Weights of a small transformer language model: width 896.
Each number is 500 + 25 x the weight over the matrix's rms, rounded and kept within 0 to 999. Layers, rows and columns count from 0. Numbers have three digits each.

# layer 4 MLP down (transposed), 2368x896, rms 0.0156, rows 1406-1487, columns 224-279
457508484531453494408495531577513519500486533531440512476524497520478511504494543501515498540474455517474493552494546505538471492494446501504528519462512473544461494464
553489492476487493502475447480465504514526489489469515534506504480527530536508463539490490524468500512497520524508487511459511506509537464500525519514512506476515487490
483490506484508487518457505491475506508526514517466542534485490503494487504502475519462493491502491494512543458476506481484492441464482536504548474483480471516500499496
514509534491501484521492500513453504500485453500485497492490512511522510518471493455508498504483474486520540522486479482483473526513472490523461498492509487518498521501
493544513508468511527524536466485501457518472505504497541517521478529534474537494469498485528484493511515526523525480533510467532497472539464503498537492455525515465528
534513512527489485488478554525517503533514466495505525505476469493493486504508548523506481493483513503475509564488539519476484506501501508489468526508480490527477477502
511526520504505502495517492520454520481501513481480500527509552479503518485513469521496513450519517476523465529542485504511504503480500491486509513503495491482486497535
499530518493504511474487440508492511456512507456536514496520508506504525487517489483509501454536498497456528543448479520450501480465529490483520491524501483508554496476
497548529516520533505468566482459457508485506488484482506510527515485493512482458462468497530486504481457465494487489505438459514462494511467529450512503529501486507491
533504479487461484501464519487476512526497518465477505541510543500507487518487507521488485485557503506474496488499506529488503500528523498540527491507510480552508512533
476508531521509483536516542496481492463484534468541506504503541516481466505489557515528535497503498504505482482497517512459514472524483474484486485502498448531496530474
492464427508494452513538494508507511488479491469500489515496505498526493484493487520494488507470530544510491504495468520548482565507489494564505495525516483493511502482
467510544502554478543517501475463462457512485457480518518518523558502516485499491530510539526494536529526489500478501532475488508503497474532518510501496485492507536488
526486528504501543505477514485507472564497470530521481496526485515497528489489493509502501507526491500491523475490550516494488473512452513482516502483498490489515496559
499479526463539498486508470519523496476515525504507511482480481523449491473506492506509450536483515485517495525487497459476500523485494519510498528483526528533502518493
442523508494538500543494451511497489513515524478507499494505486516517498520539461539489487474478528487470521516489531510501488497531531489532529516506498471479499511476
526530497501506484503510500501452518516478526461495457526502520498484523491501512486484474497532510496507497438488475531532525479480521483478487475468487490564475494553
505509521525534503481504528510479497476478469477434465518511541491492531488493499532503502517504520479499480507466567464546521519499476537529511502516514513504518483454
509478486489485540537518485474457505489531537494499515498486545528488486540466491482479467489452509536503481553488462480497494505523559492521491505502528531533540469485
546470520487511485467452529521484454521470513533507514508506486456489523487510530510434475508516483517484475506503534501495501514512506499502471479510543500502507516523
500484468518506499516479502538521480536528531517474479490482518520559522441518474495508511429462459481562508486523477503544474465521534543496499466515495538450497468484
511510469536482499528457520458526484490508466491485499520491482511498513505484525516484539487476476546489488491467536483484450486478507544506475509482535489495507528487
497502454494497496527495566492508490516482476518463520502505507510535505478477477528485545502487514508519499483502461501483545526493487483502520467507518527490509524512
548488494508500498542482502498478525466511481537496511528499492487479449511501478543468500505489512497516522509481502496482475477482502464526517510433548507532505531490
500502502468487515476478515468528497525471482485478533498490511532493505503494461541489480512460519522498496519497497513506506511471478493489459518521473493495481507484
516508504507499462487513534546457433507485463479486497485502505482521527466482499468518514520506488476501494498510505516536478507496496495508496501517487459498506488503
514504519464500502522519501482470575473503500512439484505487518508483515540517514485510481494487489505512479475503461496499531490533492507495518513487481500498507480473
505512494492529483499460530510506504473491519483485481477534497487546510471497508488514528537485482526511489485489466492483519432531460499515476491518479462525522503540
519514490491515473512525507518481491467517489470518493497522451495520454454495491494530503508495500464474496497468483525506493492494517476530513501508512513501514491508
499496446496529499466487478502529458522506455505535531509536538514521497487486504503492474511525555520456507505466514504489504507488506474480487518529479514479507494479
532518480473498508476514495504477533509553493489487515507497477505509490451510542466469507508444490512486504494505474492501495468520501539447493497512495493469481489443
534531515488523557501522507468523521530511487524552539470491498515515506495512486456501510441510477536462525474513509499497471490484522455480515517490555496500487517483
513465514482558479474474536482474527490508470490483505507501496512498531550500535505473532508481516511449539512512535492513534486472477464492512486510492520501531527505
492474469507542501502522500474492521495479538472493483477547520495482460484495478539474471466496483477495524486501506488548477496487517496488509522522504554526481493538
491470542516535481526481510527531490494465494518502483528507532494479478452511475518470530500492522510468518540458496527475510518508547499486471514474514485478495489505
494479462459480483499534518487471510498495483492493557506460510506522474494559522506483514499483499502504508496486496536506500475509541498520533538470499512495508479521
499536484525492509484554499534501559502534562515495494482478495491477479478494533471464507493519493489488478460548508497514501493463490505531485509497475515540444512468
502493494566501474497481498500512506473478496503525518531489488495485516517563512548520491497494528502493525500508509481450468482484485553473498511446521521470484441533
490526521513515511508517468477508473487489523504516485515483511499490503512515473514568479523498500476453482505463477507489462494483535515508524516551471510516483504552
488494523455485530559491481465490487442488495468498519497484509473517476520490520480478529486483502463506503482477460464463518504520513481531508520480507487512474478446
487514498505504475493481518500495546546476485496499524543478483509474482522556495474479508507482513496451485492511484516500487503475526482512489478548498474493480515495
503463491512507459482501498442514486506503484480489477440476489503499504492481519515519509481502560495490485473474474506512483533539493549495507497504524563539490512485
498532445505513512502476496508479492475513482532523536524496502534499520524499537543514527497529511496473489494554546556467524476461498532484473530467541518479453482557
498491532511512491498491492508494488518484503525480507537536480512540500522464515485497499494470527532529476481523463485510464480495521470511527507552496452503492474482
487488485502510493459494524494474482534504485531465491498468484480477467429529522492551500486488494495519539507505483502517469468469495505495517458483523541478514550509
528512512519507491496493490452536532458479477473477474534463489500467495520505546503507481496516501497439537503509530492463491476470508462512495520484511478559504526503
513489522457516506514497500475486488529552518503536539485493528490502477524509476555558519479538483510502508507468519473540515481509522506496553524520497528527425498520
540494466492461497499503539508512463499552459522516508476535452497527540452472473502526481481503489480529489523487531534530464542520515501534545502470491460507513462497
471521511514512496527550502532487494527490498480495498487499504460516483496499462516484478518483447503499498509494472506556504504466505451511532544516490495456503485524
462507481478521491456488485485541530482534528496490489451487487510516492452486507502515503495496523496523483501482503518498499498486471488487520496507574520510509511499
529538467510454476475474464504496499527500514534497549494506500465480482498517492515497483502457482524523536497508460527470467463514524489495505478485503526486525465504
442482506477504512561518515494495513480474511530513499486537471500501480505481538506485496529482472532515476494495495515531535523523475496512528487541484505490535485491
510523523469468448513537487517502510524482537499456471480513547492520494525524467476548478485523530482561493502542533494496507499460495469496519555465470489498510483504
527482509539484437517542465501507489551513498498538512482513521463492509540512542476481499538469487486499503526529487506482509478485461499521501522523495507476539488509
474496490466529488529451487488513493520483546489520481492483531473493502517478496524518528494516529512478548516485484533515487508550530487475507484502509510451486456501
443513483483561467525493476499506502536483533488494454494501460483540494505544515550502552432515475547556485514492519541463507519537491540473443544469513499470472499485
479505505523473490538508511501543518466472496513492509527459501513495512488498515505508510489471494495526478489481482498498499505511513472514498516472450479483532505493
529471527478525510475565561470473466468528476461484483488513484504503515498534504520522505497532508520518506504538496510478454544486508509449499485517515498538507536502
491476453510521505507522482512518477541543482553450485491456492523523498476519464497480522491490520483443494517434512522477487479474497515501452517516475470503491481497
494475472529530485544482559460492469500477502501523552537516533494486492507516489506473512488494504473486511554491509490538490503505500448455468511487545501489465490543
551495489475521516494527486482514530529483497506506489473526461465525490465496453521517507469473478481485531503434520505497532543499518480495456507470496452484498484542
448521481471482521508498477452476513547518516481487531487512476494494546509485529443506532494497516485480487501478501500471529496505519522523461525506455512492508497470
484468453466466491500535447474451468495519504492482472482498521523519497552526541524535485506530504516528507521471501496540466470526501510509525522443521493503501488498
478497485509500493539482461535482499456501503512447529479484476484543501508531516495483488469513532520498516490474512491490513512531507534518488480505464463498480533507
510476467479534482507437507494455517486515520492495539503500480504488499490453495501521485510507495483507481488470477492529513538503525470537502515479514546514495511531
502501505495506463464525483482521453475509524523547545517493499512536490524481486526495494517544490528525490495503493509507522472498517520538518508484503504481491496523
454518495524520465469499525545496513515523505485455494508482523503510508514487528515508499462541494537492463498545489487506506498522498494546477517517484476497472494479
486468511502505483532546502559445524535494527526461504481502482466513505483514534511569478516468533479500492489514493479497472544517499493535486469506482501482479497502
514526496519491544483500480519460514493490494534515530482534512524507465470519483514491527496494465483484472533531473541555508543484507499495490458445587459498462556487
512487474498479473528543519512489522486511477553499467496504496496464481508452526504543470504486503460471499561440503557569489536484514498531504482531433505450508528469
456537521503514497492476499544502519514531478452538506513473500471523529498510527553496515516503523475509540494506519477448486507518500488474493524515514514506496529505
529496499463452496487494469463517543496480562472525503483495515508494505477485537479472516523529497508546484497500469517546504487498504517506492461504474472515518513519
515491502497480458484484512529475521489475510496492498463507511487495497506503514507510487533523454486467508548505508526491476556512498472573479487555496512472508515518
553488520469482515466513487577475555565515475510539474503488507500522540523506537488504513482508488529518499503510514463496495538510515495508506496497472530483499509514
495507500523496443500484459494464483510493511501465449504505497505534503493518490531516478514503485498498510488518513454533461497511511495484486531494501491499505495478
484499507470436474564513517516497472526508502529514481520481490499498476502472551507488513490481474519498481519500503493499468510534529496503488507479508514506504541531
503512536521478475484476478488513453445489517497491494512504471530554554470489534484536485511520530483492513553459462516507461511467514522466480510550492519536453523489
508496541479490464494467456493452470520534513502477464544486468473498495463497521487472467472463537518490504493512472527458459509512481525559517516481528502489520515467
462495509491469498507487484505537492524514506468507514518471551454501497486478499502489498485483519521531481470499496523518474519514464465525503534514529543481538510559
514517538537488461478486500542477472503473487485494543505508546512471454494484563546509530474515519473492510471460517542518498488469474509520531458502473508525516550524
479526494515502516495492531502487477509521519496488492496509471525507494518483526519507485481494521527480518513511475511506503530514523450524495514503507535461440470492
486521483481524480494488478515507524483489494478490521521442493502485537486584482545484481532535501475512511519487492511523475484507500511499542528518483479484493495474
# layer 4 MLP gate, 2368x896, rms 0.0202, rows 1407-1487, columns 224-279
508496517466491500509450462488525503502495542427472492538455513463464549512532467507513523523515536512477520537477477486466476468507492493436528510499512493489504466531
469531459467471480502539519523527525477509478499512488488514501434493502462499490488485502519492501517552465540484476546531494493555503506520518505500501555533501508532
562510540468551504494479504472477502447499495445454499551472490514477520507515493509499500500454545474484530520467498515511466482508476501472485512511490508494492532537
418490516490519464452489549537537558499509491526533514442520474500501503473492521492472515500479532521549486526478508459520529479518459501538494523510482505524496508474
506521484477517485491479515476506508501483558471481499532513516500491528488505509510504482528506496508520528501498493506493505493475539522513481509505557480467486498526
512497459518526473480485488563499497553490507508508531507495502539525502449521494526475489504478512496481585480496517510502456513424528470515504497494552520504514493457
528524541484493493483498468551491520514499482484500526495531502463422500478482504529488493524513455483534510504487488441529503487546502477475525527507532510503492524489
543557465501456498503485541497471519526521458498486501519487461516532514507483502565467551528488524523497538522543508483506520512469514481507479473490514512496475484501
517522465512467475530496499483554475460512534475447518488477474523465504486456520534503527528469492532496490495473500552495473478496492492519515469481476477497499510512
527481507519505459532510570532507495533545466481508529472445501505477468516519506543507535518480520543506482479530553468490506503441514483493481471500520459518500490486
495516515496475516459547519489446508492479532509507511525538462492545503489505485502485501568493494474477472496541486473506505470473468543439540514523514499503489504477
487506529504518465492546511517485567517480477478530527520512511522510500472489510511512497532494507474516501516535514502521498452509507521495498521491524510514493505560
485490479490494509492521504470479529470511516509498491483514498501511481500467458490514506502474503498560487516520502453503512507489507531504469472460493478521491518522
506517483471510457533519493469560509507536513474497515520461531491501504518493496515468467486485497488490490529516489512528515502453472480528515507487546515539500473473
470512542478481499462463490511541533528527518469517485537513500459506528491528499540470502506554461484499505491513506484487540483493463482544547526503474503508494541532
453499505484508470517493513483484510497469510477499489539487524500490500469475491508459523495512513492509522429516524473482496518498503500459486497484500493511493520483
507508506490484526519507516492484475498481517486519483523504503491466502488464486509484491538489491488503430539494493525524472432508491525491540518503525495468496489487
492490527520474515529537510482488511498537482561472510510542539524471511534532476462440531545492473509487511524497477504462503455488514466509526469491545482542504499542
522478477468470498480517484512500522487513527491520508467494490514455514486478499511469495522510498508515503540530517522475512538473541526466518491493496514535497521465
533528492462513472536449541523511548477486510503532453516498478546506488516523498517487490454474547520476471448501500514505493511479494478516522481548488467518512499488
521516507504503542493509506483476494480511582537519497528539499545520473508557512470475473457512500518490468489477481498508506528497540517489556517500518546452472476496
504560507534488502468494491515495458510500531501508500500531484518501491479529512504501516464506528492509485563487525534508520499463491503520520506476521521514497470520
525477492491435474481483529506486492491490548513484466521515539485484518537520513505532519487523523492487493531468532475516485527482491491521487465519534493466496501510
486480473498505474504466525507523467504483505476478507510517483488505492492532514517502481495500508498529471533546533461521500557564502487513508507508501494467508486522
481468473445506509479538490493511502498486505480509494464510527540495501493519459514497544530531514459504482487511517474492521516520486523494509508498508524481519482490
512502505482484521504531487499483536484547495451494461506510509489467518492512491525483466519550497464489504520513538498496541519463544509480467502472519523515503492477
499496450520474534498516497531519461504495526539493505468490515538498513492507501539525516479494492515510492521469494512531481512495530462521520511485500527484519498487
513469525500490512532486475511500493513522556488507500537513527483545510542492482513438508518559519490463528547500468437464525496491481511484479471497497484483507490461
447466529490507493528545502513492538513480508479510504515457512504464504529489534505531490545521472507498502484462477477530525536489486504465517518506485483497508470489
492501480495480511504539512478515536483529568487472460518580525453496525507526496540456455515534491524519508486527510484500522460515500522518521489504466506524513483525
485511517504485496555534518536481509480507547541497504470490503492481497508533488521509547494487511522544493509509527468488532488484479479476511482578517501470557467495
505543522508486493489532474438495491524505516524508466528501481524483477496494481501531483479523508490517554471511456478514492490502484531469515511546516485558484495476
496487495514506518513509482486529527478537484518506467511552503503498511497506482484499540483520447478517519493507494492487537457437490548482484517467510541516524485471
507486503513508522532486509482551536494471532492528492470474499539521503488486522542477488556506537469488530519501515464514517512487523522510535449495510546503465477521
481508512468492470474449483510496496502520510510465522501512498515443487459506516502471482507543521485507516499531502496504499479493495484540531482499490485522516496525
506530499505468488490529490508524493492500519524532457513471504475490510512459528493467503545510476542460483465509554495505478476485514509489478470505482483503494546498
532460508494532469518491521465538492499490487461491522539523498515513532493511563505517491518496465494493519474482532590533580523492460497510496513505461522535494447496
505497493530523415529493461495483514520477509522470496514488524509513531461482463501506471511492497493486530503517502504523482479489490485493498519473507521519494459477
538526456503537508505508510515471523528486518466527509513508459524503491550519486499501519514543532513480488516463511509524476532481506491502485502522478474501479518499
492491535485500520511515526482497501516494514524486470497522522506509517496492499548506510502481485510510526497530472507501518521533496480495521500449550485495509498458
483524495478495479479519481488484519544510501480494502517458443482492488510510471525533498554495513516505523497496488496497516410483525474470500512514503488469484496446
542510522507504532478521482504505531564532524540501495469506506524518488500467494492497486471502512461503591498488506427486541527502491541479492433490480467529520527458
495479485508502465493491550501500481516489482537505518508497506500515488551501533508465531511471495479504476453504548499522475496507498522459464535479487466468478516506
485467516516484532499517509471534530474520495519498522502518516520488514468510524513544485485528501497494511533498522502461488476487504484489519515543556462487505501513
489512537498459517533478521491457501478529576502509479483429518468483486514501509482517500471483503517504481441447461487470473498508495512483518523532521476481511525498
489490491466476475481479548480466477465518599490487523547502528522487504478481526486534501482469502489483474497457459526468493513552462498498485496509526505444514519538
494481538479521500500504468483462515501478520462492504519488559495521515506504505525473467484490499496467515551489521508476509540482471530505524533536491518475501496531
511530479517507486481480458481497509497532510487522503468511487518469500497497493465526568485493462494532495528497543493489520510486529503504513490482536512495493535500
518485566486508489508505490517504513531472543534476505525494536516539494535487550479485481498519513517492483534474472501507506484516535509468491513492484501473489530524
496477526522502467552534518470516481476497462467541491558500518494499523536513491479496510525548536477479479500493529468477515500523539517504515499511509482507484501472
534447536466530495523489467497561496468493485483451460526491520488491497544517436486476493442501511469482468542540466469440469502503477476467470455535508483509501530514
464522504509506472450534519503490486506515485520496513506495495515538523511460466480507526499500472516531520479521537495539534512470482480514505536489499519502491466463
490518518498484535503503483527484527479468535515520486520490435534467464518521483512512511472548502513507496518515499488517513541484489504484515480517522480516510504522
548468452505512458484519491503490492489515516528478538497532536557518545500517489509543508523528498446511497476457525545547487506517490562491511519487509526522520506485
471511475476508546515518454441509500433551471505505474550519499507491499495542524486500500501501517480492510494433535479551537479517467490495517515491511504465455481481
496525486493531467511459490508467498512517491471520505508521511537537549502509499488502501502511525514437471514491537526494475504493499442517488506482506500488473488496
483500516479503510488492530553544481524495450492477497483504499518481499532529537519494492487519545515465472506452510505500446517505458457477487496520504509492497464500
532496483493559440504528462488437497479503493511462516486503500522478547466466514527476488510484499459476505489532516494465475508492480479493498485506502484511527510523
465513542525534519490474543520496481508475502463480529518507467489519492508421495534462486498513547472475477516501531489524460465439495473536491511536509505502481507501
533523508524514474497523488527484512507501535507493472454511545527477528492507516503517489501496485466471488489516437467517511520531479510486542518487484475501501519514
499438492487474533504475483502519474509503525491492502515486576510493482492510510518496505565441505515547519492536523485542496509542508513461512466505492552501479497503
524537510507507493500496462482500505467492502494453474522540541495472534525529509516475484523454465499526478471521462469527526484483501506520498483441469519536519525489
443472474537484508489532509512523496519473530499499486483496500495542492478542537516507526478538508531520549504489501476494506513538522485497504458572489499476490483466
456498473519492501467483506527520445492495523456479490514488511500508504496516477466466513507526493500532496477456491493472533533504513506518471519512496479469526499463
539477449493530505517488511525506504471506519481484516518501500478520482506533540510496491517518474505511485518510481463516497484507513505519489505511473489467478492530
474474471456504494495476484496506527488495514525513457522489517483471467532483508498548463469519487539513475534496490517517520518534455535493510506490504500485487551502
469497465509473567498505493481504477457478512482511468530537509525527493528508505526494512534489491493513487483474472497508506463506510497508487508516464486491480495492
466468502510453477518502484525486518501511493498547496530488474512509482502506499481486505528474506522532499506501499509537530504447501523471489475491497490489472507463
470491473489485504502520511520478505500473517512497525478482450511507486540487497484472531493477466520509546555511535525471427476505529456492507447509528516491482483528
476495511500521516501536451518496478476493521519452482508500467537484516490468503504476499544489540506488502511493526490498509512505463508510485521531485511494500537522
517515480479455466472467481521485488507525501521444508487472482520468506488530470481478464518503530532538498480521506497507511539517462493525506515455504482540494515492
517456493502491482532505517494481507517523526457501466539493478502483478535533517487501525529509526523469508522493580492454471448521523485513495500534509463502484508520
510501498491460496509508504492500527497485504485515526481495494463511538547513514483498487534529513481503514529512501508506442483471482508538502492491487528478503495501
525480482528452572493514511510496501486498577506504513487487482497492495511506506504472491519510489479544450525496456434523521456493520521519532475510515516505467484542
476485498483492503515513508473454524473484526476502575515527480474501501517494465491522484463566477465486511496475491497537499505472509558496498478533510477497519496530
517534508526477509496467456421484536510444501526494454499520495548509501522516513485507536527503508519499515501492500483497468469498500494512466465503448511490468512487
510480509459536514536477518512488526523515519461474524484495474545476525497505514485534545557488544499525512482527520483540559470519434548534504500488492488490515569491
513495476531539506479511492482484484529502472485535531495511527494468520504479486509529516462520498460509529501534549500549477481492479502475479466443497483474529492493
510503467519478489491498509513505468465510485492478530527539495499494518491491465514493487501513489484517501516514520498559536496463564494537491504500482535544514513561
515516528533531503516508510471498453494509512503516507451520493530525515519484483496536478497498534503471506501466537476501537551502530486506530461510553526461461477492
510530549512535507507459504505471511471486514455481495518466489560517504469472462530507489446544507457493488531495495556465509519460492502509502507502478526567525473501
# layer 4 MLP up, 2368x896, rms 0.0191, rows 1407-1487, columns 224-279
454484473512495524533509514523496508486512502510540489522485497498498550501517493493497486520476510459486500497504530483515456497510455515499533509482478502476495504477
500454513538542509488518504525506507482489452480474513502474519493488480494470510516464505510502521508475490492491514511507518467517521487425486519488518510509506510539
526482480462507508517495529483452509500510492485467496482495506536485488516549516510504451504485505507463529496532481490474528537492499482488514515533470480500505508505
522502524496470476571538482526484518490481470471485497559479480465504518505502485480517468499493452518523521454491438502503450481506536471475466504517481522512508489524
511475498513469489485482500504515484487495494469514496485490465507490518483490535505521494517488491526475527496497469511503456487491516476484474486564477447503493506499
468544493467493534495524522487461483501524523481490493475477524481437471473476504474492493514509475506493465466510519511524491512532499518459464492487496489474501520507
520506488500471526466490466514528538461478507518505537477479502491499536510498451536448502506511504539469462516467470533518542497507521497495533517489496511495469502521
475547534533474490500501518518492516498484529552523503507464551450515540460493525532476526471510490509539500526515502482505505469496492480506501476489484507519503493432
481535480511445541507548533479529534498499523529497469480463495517536467453497503483523514508500517481526532554496458517492499506486548504464506476508494488460487488476
535496462502489508480486489511540506553513499483501509503521505504512489521515479513532521505455537483542491518504495538503508495463518470486527496524550466490476446503
519489540543517502507473507490459478494488481524442464501466483521546487469520500492479508504473556515510476507474522508511479478522537513471538497533497504504507496518
457482494528461537525495513517524494501497497495508494531501475507525480479554521506510507512462508470493472494516499490512493448488496508487484509522475500494515521503
540470489462515557508512511482532505533488487469479489473499511473496497468510520491475523472435534474496499518510502496526464504521468481500473478553511488519503498484
529520516514483537460466494504513483527501469497480515480476432532488525517552505513502498471462476501513476514477498538522500526473522439492490474514504531485517485482
519483473510484511555518486490450545502495542516521521532471483509505466499544514500539541514489495492510528501534506506495498480500446502514465515513483495481522487522
480522503482493500458478481517519494506528499539494479490531508477480537503515503472521482532480562497496494551501472489495508494498448487519508514498520521471511483516
558532532509544520506508517511508521520506513512462540513514526523501534521538494469531504515492517525504505475485559536508449515507453490427479465497497476531466507499
499459512505491487501493518495501542524527519526458492469511493525535491521497520495508541497553500488518554483531455515471509514455476521466527483536532499504504485530
507534491475485530485512494547518475499534482519466507501523522519477512522509533501494441506474500486475474463434527498563507498453544483495531469477469523487507482540
488500488541511520516492512500541483506485525486492511496522479508503483483483528466528551483486552495546442505498532558512512518524496515566536507470507540499502449519
493502496546502534466448504510478491498480494457504499495496478523517500492501531497497513527461545488484462490462533548506480463475465536474521472514500503514502466493
517536483517465521464446519494503501502510484506509461511467503555542485518493475527487513522516505506496464484532484478512509525542507476526500503499538535495528514482
494469545474531531471509518470478512532487497494491484509519512463507508525495492522486477528484501483446527486513540469485548497565492504491490554519474488477457474514
472504535483489508513537480451488506511485482526468485482486526502506490517498503506487490494488494527479499464554493485530522484480493476498531491499496502489499472508
515493491470540504501521555489468516529479504503486519530516525541562475500531467488476468516491494469512521530481529508504518513495503454488499511511491479516472487502
483511525503495486485531534491486498491515477510497483516519492494503498505508468519482505516472479461503539503496537520525494491511483494467470480490530521535490491509
511509517468511487475469550459469509473480483446481503485505513442523489501483495476451492463499509523466520475477497477523512516531532498509462540503525503468501485485
506539506490504500517452541497490491490480497481480495489493531497493492502489514495495489523521481492549497547545477497509499510495498480505436521472501507484505482472
500503502516520501480532497482498516500512463515499499505531506525482516476494498479500510542475474496493478499490526519523507560484462500457498482437489479485470497525
490492454496502472474485540484514543498482490535471464506530481507502478555488499457493508488507465464502506498511462493517475487498442499487525508494467479501512467489
479494510501495455514495507523506527477491449514503511531519490488534440485542472491485505459474492577513509456514492536494505490476517440488474512486552508518483470501
508518532446504495499515449488516505496491547519546517464562521456511473458528533453522502426520428525478504516482468468510514495492473519468517491502523470499502548501
465500533476468505536518468468535472500510489550483463495498521514506523512472524500517553521554491506497497515484487504481548487534503479528519500508549466484530485512
531538587500491483491518512468488552518473492482481524466511487547500498511474518531484521524487445496495534530527473515506509525475521506473461443454494511513481493446
534505507507485493498560492469510526489488487503525526496475470481486498490519521525521458471522485483476477518536516518482521537497466448490507525508478519487521479492
462490452500484506491438534509483481511471457501472500479513492506514501494474491513557517470464518485544495511511474482520485502519511543479512522493538532512489466452
515496485485509540466487521503475497512518502480519517500498500524511521496480504470431545520501535487516490549468567475502498472534506510480517468479448529485495475459
488519518530495481479508471540542531500471483463475496521478536478564490519515477518453486499505491523500544513535518526530487495473514516487528509497515517485493503511
533466520473571474499447513502475516557525467489460516541455535523474520517523549503509491504514486452544463506499503491488465506498523498491495551516494497488491496500
458492549518494493544480537489557503517475503518518524493497506507538494508449538482484471528512462478562490499517510517490479480470502476485495490552513484521486490512
504513484468483520506491529494489508518460504564538506489525497534515464457490536453520509462533500478448512485503502462524467510501457495492513508475470517507503561505
523552488472539537504487511508512501465500443476474505510553502534500499549556541542488491463529438551534507487504568521501514508534488454525516512466527526499490500539
476491462521485488527527462474518536514492479513490494518484478480510462505510508526493512517493537487542507485539435523508513467483510524499546505479510499499486447491
510457478480520494493488489536517485486493514532497528469511514526485471434484507494500554520497482478522479467495474504460503508525484491491499538500548494519529527531
510490526491500506512474495508477492486538509473538491472468516512493514533473528485505514506496529484486483515506509465475515454504485521489524498469476483510517503472
490512528521537473479493493520527518537504462452471520494500505525488494560467463515508487509537441500511528491566471452497469478534542513494525522550473518515474512498
514531482497463487511510492491520538494496491508506527489500473510497489507510528520495527511540493543523499497535454543491544512456535501505521504524540477471516488466
472480501481513502515482492518486491503505474481489529473505506434477516506490491514502467530516519509526512505549508516506465482530475512461496515503503474482492525476
506558503526475487472482443498514523497538512494503504522496480495471471521506454463498517454452533476508515445519511499521504478490495498462512555472482538468437466526
515452535560450470541517521480454530520513506482540500513485452489538498462507485485507481505518521504468490458486526528533560503485506464512524495475470474503443545497
471522533490533496518505453476502516502488452490488504471461509481508475479544478516509519503473504503489546487528556570513546527472508486502481460478509503505521559511
510449458535508508491515507519525536485523468491466504495466501488514493454508469527508515503477513478491496502529476481502538484496522541487502491536488477524481481509
503508527535515531501484505511490497533554494436549508507486483432551514529487479483520514514513532521491503504453484506499522453506477523503507516505472499491519500501
505505500487501454520510480540522471495484490512515487520529507461534535479522508512521512510511502491488494492523487538493515522486515517498492495501476508481498488525
433468478473498513518520539445466575499494518542520531462461480462477472469502492488496496493468514460478495520513470477502502485453552497480545498498545478481483505485
500520493494510487495504527513485519485499506481518497516531494522535529503528523484484503475511479496481473515477486556528464461525502465531481473502500533473516476521
510474483483487463518504523527520493505514478519498502497510489512501509467492493497455523506497483466465469528534515505470493509499438525486507488467522474502493515528
468497408508505484484514508502540456478511481485499452489488466495519510476529517528540545499465482506513460507473501503455447557540484477515499491521499472457504536459
514505493495498476520506485471525521520479497489504508491479468516549495496504557532529501473508536528528515451490556523523541519514471485485479502508514470495526510486
490585447500471489487485522491466496495520528517499532531504513519508503492529479491504471535554502448491494511475469478553499507491498503530476488439540488523488487475
461542511536482468500555478542481487514501430499489554490574522526491464496525477496474463548452502504534463514536509526508467498467491446500525516521519527511504505547
528438445498475494521500481501520432516496514482510488528515503493512515442524521507503461453484483462504516537513552486485460530563494494539503541507512492488487520495
515489492489502474501527448543507486479485503548507498448506498512536475459537519503504501515506478553493525508499466520521513509476554497516495474457525460529485491490
509474480495486524487487483508551504527494543482508527476523523482509493495470523536507512508496443481495444509524503519482502527524525483500502492473514505501475512562
518521542509493520532479496483471486516500520510484521494471474474464486497464479513507482487536499529522460501496495513488503499506474533517482500517488507511486506523
545512512528515518482511489520484483478479510461508515492514467486445516482469468519526495518488495473466510514535541479494477499494484488504460459534495488485503467538
537519517495491554493515472520532456510501551537528484509484488548488500509546505543524517534490434495519514481505515492496533547527517488515512513502474499511486481486
449489504497521502545487521489509532471432482500470472562493524494507504542476491492500502501503557505488529497534490534441445493486479516531497513551492503490520487504
548482446453522487524475504522517522512517461466488551538489492512473491483490504472500500488449507517494459515440518528508462522542466495502492525491523486507495497529
488535502495500505510510496489520525525544505513528489472509520513508507449467501504504506539487492507483532488513499527512519500516519512495513557414510514478466491467
488461509541489485496482488518484504522465499505507487503471508500513509490497511511519467534512519504490483526470491495477535494532479509531508497547500488476504512496
520502444539489517532513515502524484497492492462505470505491510489467506521519457497550481495521497528513482540487570539497468545513467508524467480543481495495481514522
470464504502541485442462512506503529487511508482451470462519544490488457497494489530513501438516474545480486488503444465520491494498490489497502480519525485530505517514
509496496540536469496498488490555522493472508511512499516474500526504491514523487503514482503511456483510470484536515468494481506492529488497506462470525493509489526509
466501507501498484516490499478459519485493510480478504484500538462510463516449480491496510471518498503505435503490438515490459533492485514484511526517507502543497485538
497474520508524542538473502527524527477454450519557427516517501507471526493450526493487543498455505510483475515507482484468477506502520487488542462502452495500496495513
497484465524473456517506524479467534475506407470475492522496484482464498470517486528474522494510487514560516471539548488473506488496502496547473503446518505514503488486
490534486477445510524523484528503489475492504544515491463464491547494500509495469474470492492531540527561510490473441471525528534496508489528539549502519518441523522511
447474452503534493517510539536489501488462453540430500449521503483513482514474540484478527476490506480485497478482524547471521512484517477443471527504462493518535492498
469452482493518481530468523525495548506481501487479547516502537476510479510516519504492514511497445487475481460533505467513510527500517497506492513482478459483459507469
507466530490487480481523486508527454500508496507490504481516573479488492462462492494521510472500459568481526509545537505485525503553505498511460521537521538517539472541